From a checkpoint of a small transformer trained on Wikipedia.
Architecture: RMSNorm before each block, rotary positions, no biases in attention or MLP, some layers without attention, local attention windows, paired heads, gated attention, exclusive self-attention, normalized values, value embeddings, hashed n-gram embeddings, an embedding shortcut, capped logits.
Each number is 128 + 24 x the weight over its row's rms, rounded and kept within 0 to 255. Layers, rows and columns count from 0. Numbers have three digits each. The size before them is the row's rms in percent of the matrix's.

# q: layer 3 attention query, 256x128, rms 0.105, rows 144-160,208-223, columns 0-127
# k: layer 3 attention key, 128x128, rms 0.105, rows 80-95, columns 0-127
q144 102:164105128131150131135146128105123166139165166119085138119113117145155097073158141140149100133105105109144091140103115160156150144128128163109156155155116106137095144096143122109160173136123103117098142111131125147154148134096170129168125125149137131141096142104118104147109058173121138107175094128126114120142126076139079138120112157096092130127142135087147092131093113142112159116144
q208 088:125162153145141151139097152130073119131146120114102123097110139103139069159140140079161092134107151097142092108175128099166104112127096120127127136114166112094175118150126107110125113118128123148138113105132177137149127094119093116148118178125097110116130137092132153111113068162112094107127146142132116120110082160140101157117125131165147153130121157112097118112092100100144108115095
k80 074:161095142085104104112083140130111147152146124154128143151157113159135080140157119106099131112090117129126112144127142109138140115123140135160150167122087072141135125118120113129084138109133148132106097063130151104158169098173097151125159117149121113132157105081111159125094174126128147119206145135144127104104130121115116120138112104143152165132120130141137098138090099134099106141104
q145 093:144097119121133123131122107185109123128124103111102140127144141145101119118147087103152157123094077144186102151142112137177138159118127146142144157163126070101126162149142116142124110116122084126129139123111165129131157128122138176159169120107129092071135130162093106125152096116161131122146120135139085110143171125123180122127107141129113166163100111129151146154105098127136134163166
q209 120:103146099133144161115078158142125162124104114157115117096111108159133150136101137110104140134110105127086144135117141132109136129132082142114104131147152074125098172115174117139091089104101133188098102134144139103141142116090144144142130088141096169157117133169147120086136128134103152135105140145141093123175161152133123139119159095126145117117173159119102124095169140167096119138142
k81 112:110149105144099180145104147109144114123126131157102099107130121167143175111131159107111085130097070099094146127126113131136111091123091139124133168133128093122082192141158106128138121121113117157127158156119144123126136124122134163144166108129166173139150102145173145152097112117112128142088144159143115129106162168122109128144130077116150112091116127101105112080116172133124117144112
q146 086:138141114160097155136164126158145138056111115124079124137132166138087164149108101098130087094126163141136114144131152133149142133136139131099118129138152148144151155149149134101140156123105150081146093089135090137106099160119160134146104109141106169131119128101128139124128160149112132084122130137119114132117117105136178130146060086137118096106115098116143135121089105111107191114145
q210 142:094102141173147129117126189165149122123157139095147157138168158128114126149177126158125140118138099139114140105115107148136144137106106083135162158127121151126160148058141162102111112114083099159147126130162155137104101142086146133146114142101137119136082123139126129148184147132092139083164117145141098096078114112105133127137130111113110137136103133128127147160097105135167124149145
k82 134:095113131167155121143165178154140144103179143092130139129168154116132122168159119167118123135137104135140118119119097140115168125120120113155140153117133118157172154073148156101120129126132115149162105151178158134115114133068145146152149129121149115149108135111143129154175172161106110068164113133147112103081170111116119138115132112099135119126103088113150114126123124136098154156131
q147 093:164144121094122170105115135109091145130088113142130112098131174146117124133100116123101096165099135106118138070129111128115166111157115163098118137110159122118102083096093124151131101139123139112114131173131126123135189136124127140127135117145146136131084088135133144168148159135135137112106111118097120133144132128099174178209123147112135169162120129133102115093092154110108151103130
q211 138:163150105097097125126122120131109105114117160126159151131120143147149114120125142118161126106178161118138142131117124154150170113136133129129141123151122136090139099123090106119150067097156147110144144084113136137158152142088093146170132094157144133141112165159136125128156121104095136096129117162115120157156154171134107126180112138084175145162132135125114139095150125188161183117107
k83 140:175136101087112122129143114106110096129120161134118136130127120155141138118136154138153129116173133133123141119104146116156180146171127114131105125139129127123105087145070138126131076104166155110158146095130157151154154136103101146154131097133157154170110163143117130116163111123106144084112116148119138147163143155124126141179087154086183146175121118124111142127137140164150187115110
q148 082:104138169123201162174161119109099096115112135086111108110108116137184090188063112115133134094085147121103121144148130140109147116155146134114170144093109117137104145110144141077108127112143141115147116109134125116125130127113127124124101130096125153126090080081143128123109188160089128136131130166150139131109135128151107125144133122116127094118130127146100102122086122140130155110131
q212 150:095126134106121144146122171156082156157152095144119126143146109080130108137088080117110149101107113079095163159093142193136134091119140139139105094144167121140121142113104155120122113139133169097170154116102163089110114125112127165114111112167162171112137111098126118117108157139129166121153105110108127118172157120136120125089116131129084129106139113163108130143105135147158121116139
k84 148:093126123108134140131128179158056163135162099138124131152146119092133120142100108099115129127104100093100166157095127179139151110112135136135103086158131123154114138116124135116134114131129173088174134106101136109125121111124131160119115125164166180119137111107125101114096157152123174092150102112088121108172153114125107127094121115145063125107128125167105134151112122138152149118118
q149 082:108078126139120124111077141127180134156145145126107094144106144164127147099167093127164127131131146135107141120124149126142149110114104113101143105138130135111109132127072128189116158104118099154107151110119129086075137169118108121127157121151115159155113122157120140161114156128103098173105096143137097124103116139125117112094110140110122104136162130157182120139118126149083148149059
q213 151:144141075128111148100112134150158131087161117128158108098083149147130143113094098132132108141106127117150153144154133103154182140153140144142137077097108127145081132069146130130076121131095117148097154112145150116121128124099125139144164100138119122147173123154109149172101094131157155163103118147096156092115120122145161122143136152146166089142110079139132113155130147098146120131098
k85 149:151152073130108136103086129152152137084165104127154115097084141141143131102090113153128098129126138118134146136146126102144160143161137146159144067111122132141088141081126121123088119119086103135104156101149147122126131118075110138130161102144125113147174123157102144154102103139140161173109099141099154085109134132145151134140120155136146093150106090142137131168135161096147121123086
q150 098:146169130138115096074100126164161147145099117084123138135094141149141129125162198137165153102139188146136170131130152096158137117143106145164108111168109089114147162121138109110089104103151149100132114099099108104122121162122148140139179154148133135107139126139154134139166119102156128157147120111146122078156131123139116132105150114138106108109176100139137100147149119122148136114159
q214 150:140131175117131090118145077147160118110122117094141100123129134118118111132172178112116121114161178118127115103144136133116146152115099143161118092113135062129126141086115144148076162089163119118158142128095121145187119167129112154139138123158149133131101144134133105129140103112179139133142121075148136146119114143105136122100140126109088136114162096121115117095135131076173143157120
k86 146:136137187121136096105141094126150126111116109102150108139152149109118099121174176102122124121163179114125111126144150124126143155112099129159131091116130065139121154084108146138070155097162127134156125128095129138182123164133116155143139110165147121137105151132118111129134096110175138140148112091137136146113125146108133116121139116108073134103160093119120123096135128064156147165117
q151 094:116127121132187133112158131118120103109126127115154117167130111135111139164071131098169094135136150161097103122140119157109145110133117069123163146095117116108111131132096153203173137102129150126139149113125140150106126173147130078096109122113125128108106078163100110119136123132101131128154173132125107103107149153121099114139175137120125162115138130188095096104129116128105152130114
q215 160:158120160105111124089118099111155097124084148119150107151153140116112109139094126129179131125170158128093111151126140139150088150150069100161163144105117134143115151103124063151141103154137111092141143120129140149115129135145122136121133153100131124122104103171098098111141103098112086089133109080120125076122146167104136112139113141110162120115143123145088151062132123102133117145127
k87 154:152131168097122119098115107108154105133077139114160103149150141120118115126094131139172123133171150123086110152133145138143086151146070109154159141104115132149112147113136074152145097146141111084145133110129134154100114131134117143128131141096122124121100089176094094119139099105114086094140109082129128071115144168096124119149106135119157128115144118138085153065132127100122124141120
q152 090:150161186129140077185114127145087103091137107125131119148178116153099101130116106172135159110151156099130154123115139087148133149085134139143120142127093124126143133112111131064129156126128151135151116114127107093129171172125148120166135142130085125140115158139134125113129146094135119155143105157121151114085123140099146140131154097146159144130105116172096120105123078156154150150160
q216 159:115161131123103146147099123104115129080154123139141098101163093155123152126105076165115099129142137128154161165100118081138181184087096148096081138132128116149133104156120142084102145120131131127124119134147120167118146130151110084145106141090148113173134137108148125141099137108152134155195113120104120108124139162121114120136140090128128183138156126123119149096119116128165144151127
k88 161:113167128125105139148097122104113123083157122140138110095164090148127150124105079164112094126149131125156164154089112078135172172087100152093085144133131115155131109158115145076113154117129137139125114126146131167116139133141117089148101149088147114165136137113163129133103137105158129152181117116095120116131150160125119119130136091136130197130151135116121155097113116120165150144125
q153 088:104124146120132092088141121075126138161146127136161113126123107127146116132120084117046088137088125112109140088135150122140136078146127125136136116181188117101108113141116120142099163179124086154129106140160141148147116164116118132167108151096123120125138099110133131185103161108112095108110124131153116142164106142145139164140162158137155146153121118124124125124159138153168120121115
q217 151:126143141127142109117139161128134113135071119124111129163142097137152133100158090117074145151117140187095111112098137103119135132141165167159159129149157162151101133129093130153083148153125082118122079141125151141129137181143089142159108151147131160137104110126107137111103131130148134089106140164161142152132135125172126173109134087100138134137150105115136136120151129135172167101086
k89 150:126142138136142108109140165124131127132063106120122133165149095144151129107159088117090140153117136178100112116105139106129132128140157172159161127151153160154108122120087137153080151154127086113117081140115145134130138171148086138163114144144126154140096109120103135108111139130136141097103147161169142156129120124178115177111130086101136133139146104119135133118149129141169172099078
q154 082:135126146136135102165123115177117124132118132134125150161097178116135121098125123112163116169131114176128167144144157093151153120109097126124164096103121098084163127148108153122116073148075153110119120138146164130115118089131115120112126129120109130112119099139146098058148162113120156101134132105092125109160121135178125138156132094103114087066141146133112131103164137116136122126093
q218 152:103117150114123103133117123145105103098112119144107122110117094151160127149116143167113126084128119162124130105133127062156127141136116124083184114130074096112136104127173139134135101156148146089134156159147118151110125134112116176136088139145149109089143120128120124101100139141078162097152115131064097133185106118180144101134118149094129102111146123131135164109134117126092125135137
k90 154:107116158123119104132115137144100112091108119144105133106121098154151135151124140168110116088131119168130137112131127068161130136136109126079179111122078102121141103126163136123132107162152145095133164166152113153114123138110114172139086135145141113082141115123116116102097136140079165104157116132064101130184106120182148103133117142086131104108141118129131164111138122132091128132136
q155 091:112090096111166134168159096069144139140091086119135110169127088150117107168121099141149144107122105094094134140129133099121106157139133101136160178143124149124130072132097150121157147120140104111117137116135118098133117124108129162141129146150117160121141097154127098087166173097122105097101125114130129176112114106091182142134141116108135123131133131102096086139142116119161092153124
q219 169:115108137156166110133162094116160091119137098148149141181107074152117109143139123132105167130122130121127161138142127077160164111138102132161117085107130147139140125130113106108142104096108132150128084081160147101129138104088136110112153179126115149088132145133103130117171117116135148148100112116163070170158091141080114139145107093105120109123128162125119086117130134143115106123140
k91 162:114110134149164119141165098117154094120134095140147142169109075146109107151146122131109160134131139118136163137137126073156162111136094130164118081099134149134134131126112096112143109098110132158127088076171145104131148100093132105103150181128117144082133138134099135118170122117139154148094108116160077167156090143082112143140104089110126116120123163123116090120126136142116103119138
q156 097:106134113112081116073083111108161139141122149125095138158076169151059126151161138118123155153123121149142129159137151114143107142129099094166114147130126127116135079144140142126109119127149092117103111116133126156130131110151111125124125153103122095106144122134066076149147117186110139094125131076121098158168103091113118126140123122139108172112158165141122114121139099143120119131096
q220 161:100153102107149142092094125149123180124153129138084149115098134137126143114079133131112154105107148107133102150154120127102140119124150097096135121129110163148142117124149152094148162099153098155169078137123102121093072140091113142099160162130112172121107126104097128130128121157093105136127137100150153150130111130097131178120128130124154186107180156131136128122129138079168135110103
k92 155:102147105103150139099105133141121184122153134137081132110090141126122138118080128141113153109104143101130100151154124129101136118133149097097129117127105164152141114115146151088143155098151092154167084139122099126088071135091100141102164153131107170126104125108093125127127113154090104150134134096148148154127108124095122176121119125124157180112187144139130124128130139088172138111110
q157 086:163107125152124114093168130114098114120168124115162095112160109160109184154158114146092128110113136145124096101065137156171135145126166145076145108171088115117122154100104115146104172154148112149124116141154157117093128124122130170126102144155105124149153143107093127115113126136129183125133117132088148100090123147092133091127106135146110141137145104134109141081122105131151114145146
q221 156:147132125153159147143103123147122124118118132110115121094088146115146151146161110144124132083115141113094121113116157142124102166152175145126123113150067099130105128163093137110136119111077103171160109116166155130101094157136107147156141166192121143126128125103137138143175117149125147113093182104124135118105124116080142119124136171152110127094137121137102142056142156144119141123138
k93 148:146128124150161148137113122147126121121120134112121132091084147120140154156155110149118132077110141119093122106117151134127107165156172142123125114151067101132107128165095128110130114105079105172157110111162150126096092160131107139169128158191112144134124122103134142141169114142126160106088176106118142121110118115081145122141134178151110130105139124137110143054141163137120142128137
q158 091:176120131104110133136130135126108153148132159115146109202096147147105107147136182141117141109141166137147177114125138080112165121117138123192133151153129121162094134142126088128150096113119107132089133177128128127096104149121155121144091122144123131126109148103176097098153162141109131149118133100113116111144145152132176135128121140133142135131166159086092116161145145086147117088132
q222 162:136087141135135129137094126121117178159138143149111106120099094146111137159083165094084151164163115173101143115138128098100130146133143143176140117094162118161117115124143096144116117131117139150072128172126126136141115113115108112130104136150122106091097138102150104123117138115154135091134130130116154080056128183139144141155128129119133144156129162145104097172094130117168143118150
k94 153:130089137125135121137095130116114186155134142153112105121101098136110143160084155102089151164161114186106152118139137097105133145135140144178143106095163111160119119121140100132120120137123135149076132176126126135140119108118105119138111138152115100085093141103140095127118128110155137094133129130125156088053124184149151134155132124117132141161129162137104104170101128115165142121158
q159 092:122164129152137152112124107141128116160115096148121139144128157132100096115113129111090132182121142136145163186112137119134104090125126086136148121152131069140115115157150122129178107163135158136118110105108144149159147122149105085152138171133123126167124090142124161149114109146105101108119095121114137129094145176144179148101090123163081118129135162108123098141171144152128138123080
q223 147:138092132117152119145145128117117091153146094117137090157087134108125145137111135080123157143138125131131123146129132100099138175140128119146118177143140099133089147129139121130128197146188145140187146140126136166157149117097099137175128135114152110136113096129120154115136105113111099176077127189093151120124121151120158129116126145151113130149071161113131111141125143159137131092094
k95 146:135098124125151126148144142122110096151137097115135089148087142104117142144115130085130153158147133132132123158136140093106142172141127122153116167130139099133090140124142117118131196157189151135195152149134136168155139114101095138170133123120148108134115098131117145114134104114106103178072125182099151120130122137115174123119132141148114134147070158118123104139127140165128137093095
q160 071:084109146151178099135129089092118140109150171136109108124156089129065097155141121177203125150126111128098113137123144146131115100116130110132104161131146135096120112113104120145111151119128112131111157095140135138154092143106157101122117127117159139146139103104184136160168119133103125157117143139119153167149088088122106149119143162143143122072119114137154153153094132152121105127140